{
  "n_layer": 10,
  "activation": "swiglu",
  "attn_scale": 0.125,
  "init": "normal",
  "init_std_o": 0.0048,
  "init_std_up": 0.0215,
  "init_out_by_depth": true,
  "lr": 0.00824,
  "grad_clip": 1.0,
  "doc_mask": true,
  "train_tokens": 280400000,
  "steps": 8678,
  "dataset": "wikipedia_en"
}
Each number is 500 + 50 x the weight over its row's rms, rounded and kept within 0 to 999. Layers, rows and columns count from 0. Numbers have three digits each. The size before them is the row's rms in percent of the matrix's.

# layer 4 MLP up, 1216x448, rms 0.201, rows 1130-1201, columns 384-447
102:425476539534429451553488480495463427345551542513563399511532437526597499440442595453446501418463433425502495509494505487525566465516436487557554500470516492515415566524582439512462495508602508
100:444528579504514493485425495458464524519429493479514540492476565581522522466612536413523486557444518472469422483495412530492605468559577416563517570436409603488502498514560520472610572441502543
099:459499559612436489509547493446481492512541470491502451406525565438553520502573522522547409536490500456532464547413529552498484572426519538444482528544516488403593535562498485496569492551541527
101:450495515516483630530588492504419553462477480513462451436482619649498516493436526452450502562524509412471501390443500545601429445540561504515508519476515476490545450526482456510591560454505565
102:529467511508518517492444452514455530563587501467512581546508597518594471493504545530594528488502483483540582497496570572561485539532388512574487510498498544574498573442478515587490453407574509
098:543457545521562463581537508529585551579481455439486468486485518430505445550563518492454517416538490451561516473524638485538471502420438465447566518455500549539534454501525454513455419536580490
097:564405568573520531449499457552527591555526463471465518489530526475575552486518529471492510450540452427524533524494506436526472443601501509486577563518522551438461562491364448493538517546472505
103:552408404487481459573535534492579525421600462508478439418443548548466466583412479512482485484516529437544576484491604439566438545503553424437491515575490534508506502530531526514521578436464479
098:498418457531448529486486539531522622501419521504559543410511450530443447486465417498438418496497494458457597463405519456566486494498489484447455493577439481515461494587473444511475427529528435
105:526607423524587540583479457469468574506445387477502419471487500553569464374450547527482478525516460486456528460459504525563448455507490503506440541539557601500550468505562449484492523416546494
101:482511512487500534385539481456563369523563520502554442584447448623477455490441514557499448537539499495481535524535536450528436556506435476500457550556528499541491534456427545490536508595562566
096:462496576438462438461549575504497596470498401546474592456463473504471538590410521517385506456432528471498452556474542539462493468549569466488459416532533542539494524559502512477587506465582390
092:481519605478518411531536506511528523398516553491563436591484558458513457517454482386503564471491501496412518488482510436376436491533532562497538570444516483412522517502537454439487490645431521
096:480482532510448549443481553458464501545497543564467528517506469537545499464553516555489507361478583436491531428398462441561465534497521530578456479486454423569560486611558521531486522463487469
101:442447499577388545469570488506497501599462455519454503505523486550605556536537524599475438445588606568514507499546500555451473486516507466454590471573442580586541524494484477476482525468628514
099:514609510513566428439451455527554534519528503487504583436556519594520507539571464500537484498455361564514483446537367516527438551448493551520527519521457428484502449442511570454406546532404614
103:536515494526489490486529598525438519426479452458497541404590498483494638515460545539543492550497508423499604462487511432575473508553495548478473395486543538620515588473590537496489470536534556
096:519475549483548478505537532441462555596492448610550506524506557475498572504558503478460545398485505405547448488445558495459504452493503490500492562515511487483552529563486437453633533487565593
101:444467556422474509483457582490562524543553434470450537465493409535505536538474561485508450637568446533565492501468553556584497435512409561543511525466544502530569489492556530610524596543532494
096:527425486581450530487548487526566483516468369438478489499498431538479441401501530477461516439577564460424488571500492489511535507560435544612502449519460425369458475526523493490486533492446433
102:600558566490483512479471508514407492631545542590503542512440568532526505469530552525474427452501466504496572536457473516491475516553506530474509483607523558534460526363521455510556507494534549
101:569506521443556494490387537482459603495522515573492426469509471537519497474427611498606555525543597424536509500417490520446519555444582579598488527552572526534449467459620448486547492497457423
098:458509475423486591420518456603459517477486472484608571499550451488437409550437387476595581497487392510539656462543580517479557414494518540539468554520463558529436472418523490548549534493497456
097:615508428491506469406560459472480515516461419564413488532521426501472492509495459511381548496475447427412502607553532539468542580440561537497510451496517521455472546536395517503535444498471494
096:506578521478505569574534547575486491494600414545439431526483499512595540350474488537358534572449557542547470521458492421419607520430491489536540528486532402498465505511525512514582532478469567
103:554541496472511486436586384495486503537451498486472557476484450467561453538623535556541519496469508530488475465484527433540505449457436473483412553472514572517472538471380515437567480364572507
099:534513477453566517532381532567427551570471507583545602416459530500471524564438517484498545607527472511514501500502432522432535448474508493588496475561518528474522569545530495513549604503571549
094:434466448491491475511474598492590572530503383537504516535491505524537566519433485450525419533541497511447486513547458502573546461482581559547551526485463558423499418462596459518534482509537493
097:491600552430570517563472525511417401565561429363512530454436506547448409627522518460618449442481452493417492490535412566440563443457521392507527437637511443468519420593513508440469534531452445
098:449521516462518465443482467488422616479452560566469410432415503550472572500442537535527519550544464493551543449448431507512512465410502559426514488524555480533454549549479563535433434540527468
101:444567442569484486463476604517511527484530536543508518537532491554457603551486439550645507413549515506501568517505503430518525588499571505504513530561442532558549506506457563516459474492479464
108:567529490427458491578555500434533520588487508554525651551508486483557435527524567538347526393465522551565536488473494469510495477565490528525483440491540453510454522392598478509424533513438471
098:473518537547494486451502487557542531543512408536543426429595481436544513510549551537494562478478536591392419449490536475512449424493554536532541579441466544581535590383483598493418501570538470
097:569488592579557507493528423581517468500527530552513518477509519543538549646476391444542637516537488449450437561421483470561432491465441582429559502444529587498498459348468553572559492522503530
100:543526575492536533442509503513484445607637573511507585531503557438536420465457483485506453500384522452458468473409577589548405439478509563442563470499508435459523535481532605427481424483456458
103:469598461500574502531537476475437530485480493510538485546409501477529511530561446469516593423525516523576499494505446478497434479447422442577426513520400489469508485569568422499586498515472486
100:509552492470560509508519456516531543510560517541477519430495496492471505438524520486479574493399457570534426520446521542548539431575539563447476500448525543513552542383520413516494448528485562
092:519550495504504540513610502561461482476548556557513475495500559466465394515554485464480486522442430516456548607486396464552499455604516530500543425518431422604503564534564483525433512590546481
101:552465569500502521530454484561374508673504581394491575413520535486448552492488548509553546440517459545627574524479516417590530527560582581544511428526540479545464543442549437419581422547573382
105:477521470468375528502515535533483516503518422518500365522423440454455513566480600493468524457484550576534430353544455465522412539494431536445516444528515459528532575498465506541463562493425459
098:543441567528480507467495477536424529479514421526498594551518579391493565479462569487514397406553464518471420518505424528494523594547440568408625494538549568506486492585595543526455431538460455
101:462542489533504438520495494567488504464493463452483497469470528519466471560482421500536550504530496486510482427469427522473457463487472487509508574439520490486440468478537495489607445452550552
099:476616493537556547475546473473492489518471467497583531485497509442525404539486464510578501580489478485458524401456483406545450410484475463480501449475461322468537502448435473517543499572486504
098:567455458551515503462431489475438507572500531474498586391483427529530427563508494456585436560492546539457493484503548505524519519446544604494492440462415494483451521488499400496520469387484542
100:566521527542471574334585436463466480382541461430450442559574470395512588563456505495509576441543511529520486449445493501535473402548473393540438409498520524494401470566465445502564430571499514
099:460514520414511452469417509518421518519489499466435467502511416468415436531539452432595566580561454428515594483478508490590486560416497497561511471420565430502511477531413625485515516509505464
100:506502439520488598501533525510508496456411520535456532503497537508527486595606536467552525456413466419428492454535489508544406481490561460485570500546483536417512459462432461479473484587505484
098:511478477508558496513448528423529584449462503505414519465483524488499422476491524501482537465477473495567512516537453561483489475438629534503563531423527439439512456619566517592486374514506422
101:451432473614468502523573508594555504503552485440474444525484451517486532435520543530494570426496512516526472539441529458489524511453435484401456445492495408507507462548505493429612536420489515
104:475519533487501446516434559590514516497435493456551505506471383549464475555490533559422527455490444583512535543594453457446481466649385490554484574489491481441485483520579615436549531399472538
103:584524482494486434562494544439500518473540481432425544615534510421509498469556488507453482566478420457457517491517430468471432539467497429443557469433517443488481529497503521449429495467495519
102:478441525475547460496475477474501567451560478484471562541572529460558526517569466505487556412526516490460580513546510513413433611444459444536443552479496539451573503510474500516426523443534508
101:544487494648486515492549494446466486482453521462472503444506523446515504544501488499432491454512493563467537488528444531483436506515480480519488502536478513407473615450511490537601473496548358
100:623453500427463463426543418485471525479499452457560428395470541423508466505442515424431536436513572587458510531537546511412450506524525495498373481469437457430523497376489470517570507542491594
103:485526564511450475547591583528557562491481481535417498466557469544453498493437401578524531530560551447448464522489513499549483558612473497457444540497538420483481568449531490495515528515485505
101:511505557505645439539578427510511512601485536458522519550430516414545522558499516576514453569533480487425556590503541546502468453569572508473555451490461459447551516555580549529496496482514468
105:422528529455517436487489460470544491522465574449414458521584589617509416431531485505490451453438529529459509536468395530437468451480450524509442587443508532471536547489477574582529578511397499
096:591420489442445486527480445424551513507550491462419457542455502456501480499433595503362592535492568515493525432467503505557477499405402441460451410462542447472524533491559482531519502531563480
099:343587457631462572467468439556448473537506481501534519547557512543505504555499594605550422482529512492480560534552418547558466359456455575549513407468449505543493502493463495580516535483449549
100:496489502501472458442451495468476454571485505548557362528519592486517556466592497511488537487457457594567568503516482547419494610555594500455568516504508484461492588506526473498547418553507456
106:512514485531564440433471523532502518444483469447495546498531551541544566498406421444495531518492462466555510511508521412492526537439549416432444542379456684543465526498513424563451532451508526
102:459433556452487469499451509482426484514412530555526428531504557451505396544502556423490531526445512551493495500463548497474457621408458613526519463439477460431538522577568485455359533470491462
095:500543502500517426484613449517476589454473445472583481538452496542499463522387556424409564633501517456441583486434484564471541476516468627492462537518471445485529447503543543516482446462488482
100:475445487587471579537516442477554466517523521408516451460533555467549530608563566476503647521576530532399580545528456623539574464570535495444549459410438449475427495505580497540630513490529435
094:536528484502526577456497518572521518427525452531513462458544507508482460469510443555466423394561546474523485490561519513446491525510434501449529412449470494508487444474479522510570520482466589
097:446471568474495492451450516445517468430434518497488548511500407555471550477464544494500506604531538467595534567539573485491481495478577525429481496490558555453529515479407552516533431588499487
102:558526475472445548523402557492488481499531344510471505530492576456458527606509528446543485425435471426453553607513520557505531388489436450373487477480561501486523532480462489404590453538548480
100:458445544569499557478481538498453502438477482561545505473439463501481497372447510570539504477497471456441499480450472584541543528467571465488479570525473486479486494578570413516540474475480577
100:528578431507546531437535497508527510507498543408493488479477467467592552446405548475523398455550550536533485523560479516512480452484585381459481402523567518538572499550611529486595447484522518
102:492557468501500497481458598555517546542512504469504508426482470500524571500403513507347483569584570481426461428489501467444444488467477518521544511513561476426577541547499445554449538492535428
102:475418604504527512459548485411531405488646511471470520511485533429521461481480485532555506589469461492474541522558483475482528380473606518428467511507589444555458529582571570487566517508507512
103:441487538556525497488480557490448497487483385434482459542466469538477485484547511555485443588514511472417465528480484522478509527463485519539393464560457460532441590393524493483558502503558559
# layer 4 MLP down (transposed), 1216x448, rms 0.111, rows 1130-1200, columns 384-447
100:478555488601429554506550512568530486454581487447530431546549497506466434517592461584454594434557458427462523526453421521460499452578404490497570489424498626438500539503467541535464465472426408
102:458641485466467470515524448384513430461463458590533527469470528411474459483475520528471513437557596466484531539433445565450440467598517568519461510507569440476408486505425523482547522484574456
101:549560490444409541355528460499463416492539489543573490483571521445509497508527529480529506520551481540559546483515521408489525423573478492531514449441539489546521476454458504537431482396566506
101:450572491441466524481563505570403452493507448563535472527412463469508517505482559447482421480420448524484439480558418452444450556407482440489504550497486475456492500499457463441565536538524557
102:470376443499483522521438621550545425482557461460588554454560571583456542513531559458469407479500484554444430435479565445493502454586531629625451416464456574495521484444507530455407443438507562
101:488511535505524493530538377489522516586469474496510439443476455445478549592450527486472498512457611456551557408575491491538517534461593493517547561422472484562490467573344563525422520585564459
100:461535515541508450458470502540457468421540434476540481502439467463529548519587621483471511508436544513453496535477508432444405494581486461491564453486573495472520551529473438496588500485564458
103:524474431481505505539447564488580412490602484518538399506477423491479433618525477559565532438481473521591514529484523399592527531509536536457432538621598528543549517504508502548501471430542520
095:532543516472461410554514485448473482439422471526521506515549601499546486571484617475569522528517457492492408559500465446629454507490437540555515491573487433493482591484473473499508648451450449
099:468417402413562502499479551427489474441503502503559401511558575482594450485472440522479551462568509448513420557482498436520492544507475528531505583462562446550499583558551568459479533560443424
103:516424515428397577407573566443568524503525497478526611529494513517510574507448561429562484537521558550548557471515579448521438528519509499526612453498527486487504445477598437557562462503583490
098:539480552421507535684547438474545518433529543556477504524539478571503549450476575500480466564514467419546596511447610574505579497531526588488408466471529539441523464534485489529540470468452454
093:425447589524461520448460463408421503487491471434537465486521469444552524512486495399567537491473502441534510491506484532483444583583486530562530610553489465542461507508438525454501523541451487
097:494518505476424576454571534433580564490359462484434463440510561476490557510496467499530467508543508489488576543492509438523494487546498424553527570409476393454520445537436469522449499564493440
102:464519486501456548515467588589502539484497591443502473464521534561457573461527427567509522492520505516529444437458598582522532467469588481439457464526555550482496505422492532498496575531466512
098:574471558538503561387469537491447538514510449566466440476498492477493394466523544510472485459488488490478556457527487618559489609521523516390522509479413467541459474416539501474487432516463550
088:494511507522503443518568531511478578428505452427444591527448557579508493509432444520560506583433502596419497469590522474522546480552481585497488376535493550566494567459467506571417522519461517
099:498483553438588578499458468487515429562442502512481518534581531477524575562505431570646484548484479450561442455528514399465468499499446484432543602557534448429479428376584458507520456521365536
099:577486450438470473516497492540498443463514436483455559587547507529527461532387493587521476533530510467514531533513560535459573450499479497497597470446565546528574557586478449569485459511564529
099:590571505548533547509472548473408523532493406484571466448504424500459509487534491453453611524443525544524522452518511493480511519490507561637505463477427501512528561496557476466470475466414505
103:380418533498499414562485487539475480504569484511532468561460415490505521501494531468436544523388474526541494528420543468594440493483505511460521497541436556386508520438448426487471493477547506
099:623511538436554521523444586467522480496529444546525503488528393489546531473524478463480483485509517441451488464405470542405491514481461522601468524507434520489497500528528502479587440572477555
101:535424545545494533578511473438385420533592572517487581623529481498457366505592417504491510538551519460487541393621530458476442517451466478522446502456453491420449484511530408519481561430494474
098:505427427528448464530528563522386495469596520482546441596524511587420542471517472561422534389545516523550514584442505495535581446542486543469526437451477531615524546514584466501528427496432504
097:392458537476492420539504456596454426443528555533506621432545443566456531463499523499439430576523479411472485546520518445453388533402494542541345518491481421584364515427388539527552491451527554
100:525509468532472493486511432453384461510548581510434508460524510469454464437499405560505460484509555515526602505417467497611608446501525495416516568549516512491482543420503477495538443448503595
097:412485447542541455496521405492414508496498534550466571487468571437446518517452487486438500494461488467543428556472447507389577466580581521604516528571495482438465528578493535479555611471454496
097:447491407484503546530525476524529452619441539398526391503451463362468522538555592537544467598526477330555522524539515477472608424455483498485449509444534423487513433418581442519480511459533498
101:556508573502466480408471534557526455594535527564508449413546499550458503480543536562519489473533438547490500534482451513572487548510552460463457521552440484522456529449504519445426484496482422
098:473447486519468500559490500552544456421447454461509522550590454417519602481509555513447336563549491482531517560430471430439579481539484496468501466455448427533521425565571488496459534483409446
100:507525453531395507473442469511565494528548482528493555460442529461435436588447503449419423503552449462444537495442516401520473392476521544405571471556513421472488479533474479478424567443498459
101:495549453589432446523576558539583504466452488515441497541477537447513514502471476565450498505489515482515523496463499520476570488499442451536469534441407453453449452429552506427488523478543488
100:502520507474447470488487484469526470486472491435507521560498608556530385486586480498519505481566530582514472485464373460401427507591527472522515562578564399545401535556520530439471480468537531
100:382542592402527489517471435591426415480522530462524490543439398470501439419454430569409532533503480533536585519482525519582499515546518445598455491522512628514528485509532535487501519506519475
099:512473494590503500473508542483418493487421503464484463433471517458497502558489449590428493528457496427475494459509618449482505514480489548486462513462580500433536546438449410521450558408504536
100:474516470532563585392502479561548465511437467490523443540439435549453462589501511480547512391551546527547430550507539520412484435519508361505518461570511511549521478493601496470484470553527472
100:601470521417530544489548445511479512461515478489499512540458520413538578366487445389453492464561497518544560484519535359469533532518475478518483476421471435516457431508534514511485448478470458
099:528475447445486458514580502560550463456485527506367548547536544435460511499451462527434478473501519506466519507523485564476489543459483519507431504493610469516492471482584462537450529423517446
103:497509433508450552468485592504460517434520434453440463524570567541531452422440533585439549597557490513486488571480466630468532467566489460520518441512494531532364524494443589417511480454523500
101:567489448561535594514509535490510417530497631511478544498489491488513467519541512642451469510481537508514538562467605550544494471446511523526459548548571532495503525453579504498610526504523493
098:492416507579456435496518476489497435535520435575475522486482556515529451468486561518508457474598478561435404515502441478491522482495492518540563490493516498507545494455557543549444526539474580
098:518501463512456564478536401633449426499495456522497559522387538570493407610510463422501440424511430479455491513519405500409414613429454491520537483467497463546473572511437564448513465442489467
099:532515483381474517469502519561508530493493540544505614471450438562503536413574554462511395472454557536502548454425442569476418413530521539524501464515523440476513480463450517461446492406522456
102:490420412554526533450497468458461515521519526577500452462517516432571439517450576528458377455482516477470474392573539492532522528483496442425441585544568434517539410487569429485438480505462523
102:476529454513525466506438534493471519484614521472394584541471527493507580522472533481578496453450544418429524461448517545472449480439554329518407525528515522500503483623489474522516541487500443
100:535554566496542493479512403510509474546537449622583505501470434452569461551552481550519443500499509426545529486616500568565443429539461539444462556542525458605428526528615558461485520479519473
103:571466479591482495559519566540495397458494509482520454485556456449557499449490487536436522534447382427470538513458499462424406486535521525515503453490484549406481479474638517509512506437551324
097:627368580507573507530425521519468570496465481413550523521541562529439558409534453439531457448506385433536448526475460524542493461473572519535468475526496478573443441569431449551437473550492496
100:587428440515505575479463525480496535540475425481480444503502452473404440526457514543376447388495584414491556487612512548464588562424520553480560514542596531395486481445486465506530455425407542
105:565491526550532543555484532405506437562494530542470469498493547513570449449455486497529505438572534391452465503440479529448523525515477473520521499651485539546451432502500468473466580448536490
100:509509473544527472434500488491494498455504521508471494613509484573527430409412395498467589504421414482481569416484510590469538460442582505497563563486533431543481513480486495522515512423450450
105:505453470474499484519454526482420488493563590577532510537431585491554486483517551518444506594495439504455490449476540482385487536461509493526466457544487582401562467510461473526449440469433526
102:483496594593500443508494399562458497509486443515489514518535527447521527580509558460542472531510561539436513487537509488502492475440592408518407501432545459446414445471389586530478511564443552
100:537509514457484470504545529564554464470505487519465513452529403473440500452494372527479460495533449562549471442577413591483511444554521577529455569448518489454478406499523559403390592563519543
101:500473506561508548483564442466496453532451504476391515513550492516532471539458473496545476548562542480462510395504505559566485591505544542461456589572627452425501444600437444514521497536549454
100:541500498470516447506472505427470440414507503438540431464492519482474533556462480514514467536475568517494509386431503480555505512555507474500509510523466552559495685505547402614596402518550596
105:452566463489485467521507554512629562516431471431431437558404443405510549509462489492488487462600421531457436504462507476513408488553530519514451462404577391447459484423540572437500534445480615
100:513493482509449497488517497567545539522469516516525487570467471460469492535438539577468553560537632538524504481471527480506564486458552587535529472521611517486508504430478394504630450507417464
099:487445486435522475498451515468463593566564495500505528526504591431542557491523485566401470397459474538474510484451480470453504433538479516580545581488453543543353476512574450470480507476545490
098:475490548514599457456509498494466463485542418479513519465482563502441503551489509462453574555535527569511510389532491476515508468534580484527381443466483624456530569573565546386533522485461548
098:478483432539483481417439532596409469491469504463396534484454511517518644549476509393487485578521488509512558482591588508465553487566539455489441396460537556399458538457557496442462489541494621
101:470562495564534456462476548505525449529495542549497466492517568486498542498467577479617531524511447529473593424528437440574509477412471491570461529525543485568523488485474499438500567520540506
095:484437505599555413562469452503513537487452500418539516530554549500425571573466486441432513501533453472579527497588509514486440509482492487495494493425476448547547511407498635634567515464530437
102:417501517545438483507510559486519413481396476429501525482383552593561560528460526626541647441512544435548538426508446572447546529506505537450534438405460357484416462557515514498526585613475444
096:443501577497457457464513493485516476556504454499457536500486439475502533462483490471434467494443542397440519494517510538497490491552379439553543562523545538477499484463544528532531485555439515
099:515435397539477598516420570514563490496489536502490489446525508489530474520489548520531494512586556578526455483601484569524461531436463529464420531525450546534462594408471520501518507418520454
100:540483443560503506573493483409492524522448423507574559540477508579500520476568494564437503556487459515548538489450459515546576491454610485430496457545459423488475522437517573530553409534498451
099:446450538487541463536547454491536503460545481541600579594542493494478609546501561458559484503546583415539467451524559422567468562501412502524483456510486532417475471429481451473546554519531451
102:512477602438380546539486439456535505461488476511453556496494543521509555495512440511461542561530535601468420560498502462506559426430476496500466454541548504520560530502472539416442512443421535
101:465499444551464593536491510463483463480466466558429506563523473565499432524453470550532545439529444512440471471480582495498501518413467545481539488480550472513543496474574460529490450531439597
101:541595466473417465524559573477421520465505519515462509581438544492466507419511471487428492487590516509496457639499452495481542503532499481498523542587550572521559529511640494473543534503477535
# layer 4 MLP gate, 1216x448, rms 0.193, rows 1131-1201, columns 384-447
102:574508599523576525528566505455552496555589428509458545497465554503529464461507559513438428515553468489449567521483613478465532484559506523528475516507595552514569545577421498456485401593483461
099:529422513430419507417532505514492486542514530434410563531560470505529483416588479496474537401545511482511543340468512509480447504469498522441401524564458453442540512516463518428492511500488548
101:502449608460535485545493512454437509547434488523491540502461562553460443419450520541480528483495549445505489477480502482573485489540438539492476494596494589465534446482569449496493460452499518
098:597477507509500510503473498464515491466563533473568509541525626461523481557597518520408576516534412608519494534530454458517432561491478442448450530533496556551652509503539517489488557484477442
104:460496500484492483455511520460460577554470468368520397467562566483563481496613492465516548520451446464459473459450528522520464548455593471522427545491492575631537527576484474503549517543488491
100:452555456527470505513436486400418421526563469530513581468527436517418519503549470591495422513574463474470532560489543510611485498487482486521460456525461466485596447566627570457530544475467564
105:514475532548575513489572572551492543522473565424362504526549471522486543453425577523483551537549446500578481552582487501554509435541485539524473533461520531394469517552536446513467464577530477
098:480504520540467573434470507443442465527573469497456533527544500451572503537535450500487475501465489448430528455599522486525569508640478559557546400436450555512387511516543552567633407530452441
105:512477473497616508551449557514512529513520502419526449520496544552508481498481431475495460569561475512458489517457538516548462454441451471507438508432516498525516528450502435488498458501448543
103:526480476514489590561520495532510530490469391407498417520496495463546505395534577503510464474460521484583625514584461496531488524475548449537555489476424526513528534501507534480589407535511492
094:565493625386471455630513451476570459513446504442412468470515523529477503488439568489570521474534489516522517451617603550461498465529488490500504406469436467522493399483552547528642349472501512
090:563529426475460471427527557454530446449474448565432547483454464467520545464433493582505514526523497421674532540529489474488485389505488481404482494542551565509552471435461518482426476414547466
096:600514526536457500511448448419581492449523521457501603492600480389561441584527484519428579460506394571427536539530462446470565541393453460512543462478494519447517496519461510471530459473453520
103:519515582460579470503551437521432455466423532483459598447481477497522467435507493522441503468466567455540501571646496588530506408477557580575484526548458482474465460521453554391575472549444541
099:528450525531430487463494407453496512465563451516539544562527499471468508525439483491440511538543459538532521406529410574429503543458529478477416526535491511626533501484586482513531491489463490
098:627525618556590455656513514508564513404488493439466462569501411503518554490541538575526566547461534536528538472400534375537487599569503443486513402522434562536465535467486534434475512515546455
096:481543485537517490548478547488563597495432488424541506517503460483522510508459454534491433562575483520475549484537454484522447498476523465513500455430488541563518534520497457476425484522490451
101:530617523429528427403562512556496382415545506457519464483593556456534520487544471578480418451428450520460476470505491420547438528457442468465560528455508503492488463569390483544493540412500569
101:573540457474465508543466421491575475545521415448466490500536575507529485498451481456436538526425520498427566482555469409578489539412519615502513457538536531454517563444533556465510456465537490
104:519562442502510533477521497398459500438386522433485541557508527496617551587458545484531562450537576482570522534521499539558517555571407429473480495507447477500536447570523593502468469465569525
102:456536541460553528552517567559533562494521445419505514481518523435481410363541548513532578541475555504539542557510411493453448401429472536495480583420496414433453444556572479495514588447486516
105:442463475561541554521532488446572483468485501500627554454466485454440452504468559437440526493587485438420601384576464429420562409481513568458501491520491555530496505458433505462543509473407516
098:583484484520514536513446493492458534504434451539511507524456497498534469496569481539475478490478519428512536564441525477550525561507507469442424546531596455449536456570492512442609610484574399
103:410596438455492514547518595491502454427420478541508564583492487535487421578519523423410386525534472603501523487480436465542540567480518559497483605535499482572567482499427436513524485506541484
106:497424445479454572475519497411465453411494466402517492422501399433471547487541511444520557567575498467580487512540496439527523518455537561483543528505584498448417399540434417448494572491397465
096:513465588445554400536521452479594472529497422642502554447401491494463437484414517528554467488480444505567512431583419578448459476468515575537462495550553537440508546468476502460542478476509571
095:546439572550461466504482521520503401541518413528584508516505408487495515434557491479466455555598512399519578591488485563498572553404481563431536566482510539478444495476532530503465505458507495
100:465540534477525564525569428427617508355588529546594585442524502501429524546585417530470464445423540448528558479511484534467574550465532492552491495479489542578555525538514544466485447534479519
100:488516386521528488522526451580573408539494518469534501511602478560537433482503433462487471493423442577524536450520559493505474505402482472592523515499379508563432518558533490472492509539413460
100:526542408478474496518505557576473403397528554566557482430519562539436526551430475541485601456564538478576514455520483467547459513550591482452477535503521483492478477575504528497402511466466482
105:484500578534498559595368431533538508470368457499526555487486528484551425459477473488472386501560525485503425467554548558571424565532556453522494540560535455563521512508436552536527523428458354
100:514529424478434519541511516494536556605473564494421568596453505534507534586447456508576482521539412544516539517520533448470558483436507546444456470535552511393623496576497482574490453459530463
102:438455533565554479595372551616531485480551496462485507532537515553470645495481554483565460450601512545447533490565551437539542564485459549520474582423510386529530566452523524430455458523530454
101:535547555447447436588410517589510525426554504434676470543466525500479508636491482547590504504528549489478518534527534474457530545494468546570388553553628478499392517532579546494605514562527552
098:511502504494442448525517415485539563527521547509486531547558562513503504441449532452513480485492504456452515489505534531555501455536573450571512542453604573506488456537443551562480511416490461
097:481490479521531423538495555532512466500407566541547471404551484555632500512386482410448520508502492448461454539531458504531561554518484462539492489578469539544486491527503517459488538543653570
093:513482494516429497422441452623550504466437497495593500567358471627515477529461501556606503540594516499469491505523607477487462415484511550440386441505490467417525480495418463500492561451456504
105:450489534486534452537606351439470478598523512532433474438539485492455437495502507478565541471405574458487569526422508390493518518459477444529484527437423493453502477450534493548527457488524480
100:462499437554569484512514401539468494524524613418521481514486485483529530467491581568552574437542485540505516566523505513461553551533469564483502517528518548461448467471556450450513433576525463
101:546582414530505521527475479456499455446422525466515512501486542533504432476446592404531452507431531532490481454527572446567480450454400500447419486448406378550648347426562477611507512441516527
099:537460581488527540519599444495475484400546553580566439497391470487360546567486505503552565572539534500512506510502514497446554512486524490550530509466502470568478427466465449461369506419499578
103:489478417451513561540591519463443494565517564494548530530528513512511564425461408467520410582472533489504383625493558494532449534480551508583425468444466490501527515598529524586434589409413480
100:491526562563471474414524489459524501436555447470434498560552477510491530497435460563520493507434456446473567479587466547453441494497495470538541549475581473441590472465563526541486462507526522
099:529443482511498451490486488492508570478481540541472492442498468637456511585546487487441490513446518573421587452464519492495556479535497486483461594515469501490405472465534574484502523572487426
101:512406399492556513477500561502424501523574517486423483474459440562463560534471577532471426573556547484508455519433485573386565464479438543512344520477493585440479418509375464591561484439524391
102:451516624493528491458474507477555540511444515492462586556450451427460466516464537533479571506508533473504523562622469519402438466485465511466441474476501510560451570518430487524427530527544504
098:417514442527464556546497585511482401457563444521477479470528552470562418579457492457476455518553459493442524466591529505520455584625512417441550553552482491512592502525438411527552597449489482
101:508476480543533547401545511547555530445596583547488611425570450530529592493474453496478535428560533421469434504480456427510491562574545474534553429446512492649533490505554496534516538540449557
106:513373601564522465526514515516524572503420474420431477422510508466459555595554480523474419465509463574535482506558510567474571463493507440512487580471567478404500465574521478492534481515494459
102:458456483475522426370489479533505506627501511574484495485517483512492536477486476511484446464546522537506465627630580565570489497510501522575483582523567522490465532563457512401493388448571493
102:489472450467459540504472554441480479448567571476524525560551533510528573436494520494515594460438553560524482397599522449474524501473508346475529489473561505485537525471462557434394532560627532
103:453537490499575448471534596520388417478502491415514450435528432505442497464513457598529437508547553479546537442433327532520518519561508588492491484556626494517510531475545551461469456671467457
101:528545427540597544432529484501559486465437476418625572525564477525533468373456515570525581500485538466576513541482332622468480515436533492426480497518534586435511541457527540502497574544459597
097:465494549507556580575455465443418349511490438417463470542476502408472564525539581488468553522521516544484523524574484522466498478469514502532503525577483494550490381385512459548460588486534484
103:501492598538535425585409450411474449470522450535485581449466407513470491516529567524497454510412414469441545584483494561529505536463493533474473493493434483533470496524549467551395492405431492
104:516540461497554519531543555507547481434470510491528515419591558540509404472481544466516394557378524509484538432492549484346536535512579450525467461529493554590470365498486451490479496484474547
095:546615484471489415476535437483500419528584465575547446513530496509510569482575613535433546416576471507442436523490532466495585495454537476533523419500529452521538499490445448518515436435522437
094:485540493475583371507533519476485552550505429424594437465420529386445508551527420541526559548492548508568397480555473511517518571503495395519510515406482539490506596533522506448544555465533487
105:530476519605583436510544469516561476479514574502560473415518546528450568527541471501558562535482490434541483513483508471618492437563421539470366508446545526503492407453556470579456496466475528
104:541471396505479405458464521572578453555469414483509547559524433507496473542486394509475563468446488484467486580536463366517480491519515439463562520358475618490472488438497453526538514479567527
104:549503471488431509529458506512483454515495576497575522494553551515482497527525531464469439452547561494511555538543462478535474485553549531532526438545486476497581556443570456503458419578560441
096:528509464493593466470438444435453586498549541519479517480570523485522443458487446550498477486520496480452454481551460429489468523504482526412452495432545590511542503429430449539429573488455377
098:471596464437483493464497570467586568468522480472552510399532533516496589474432487527486483477541486477565508499569490453483513474447498440509491448466484505460523510497435499522418389409626596
093:581465489528416530531375514472503529559483547468506448522453452474420461519468421538429495477477479509454588409488467528480515585596506587427489519528433484531570481476505483543490478443485502
103:497498519536517515570572499446526554530575510469512468447523598578528589403458520491618510581492511538358511447525576518550531464392554574473448456445487472505489482491504437468494470535514451
101:515503480560415452496571548434490437491533501503478578500597552553528506482422507489528444525519404476617521538383505430528569556563551488474509430524459438484629461538485523537462479473518456
099:480521426483510491563467516499456540631516507382505605523540417528414500578482567532573562446451471497571546501484519493623464602441507443538399500448565490475523508472482471468508473496423454
101:492513457446566391493467596531503494535539508497502522496445495435530533576434511547487431508558508500464411434540447580560524592506440477483518489459564569465427607499509583509507458510495481
101:479566577500483486497484497496541549512466493414489494472478469426471506470533603484449556503456488405620472408540522466560471434418548539578521560502409491636498535577547493441463570470484412
099:473466482490446465559577578473458417517560539532522485525564513449511500527531454570569517547533468548458536503508475509482507524388522511394441499528568439446430459487582481464473549560441527
104:517465531523406560485447464569487429497448497484545544476477568570449444441431497520487533506466374508534555464554419413575482594535423537496531450514573556441493503473532467465536504482555482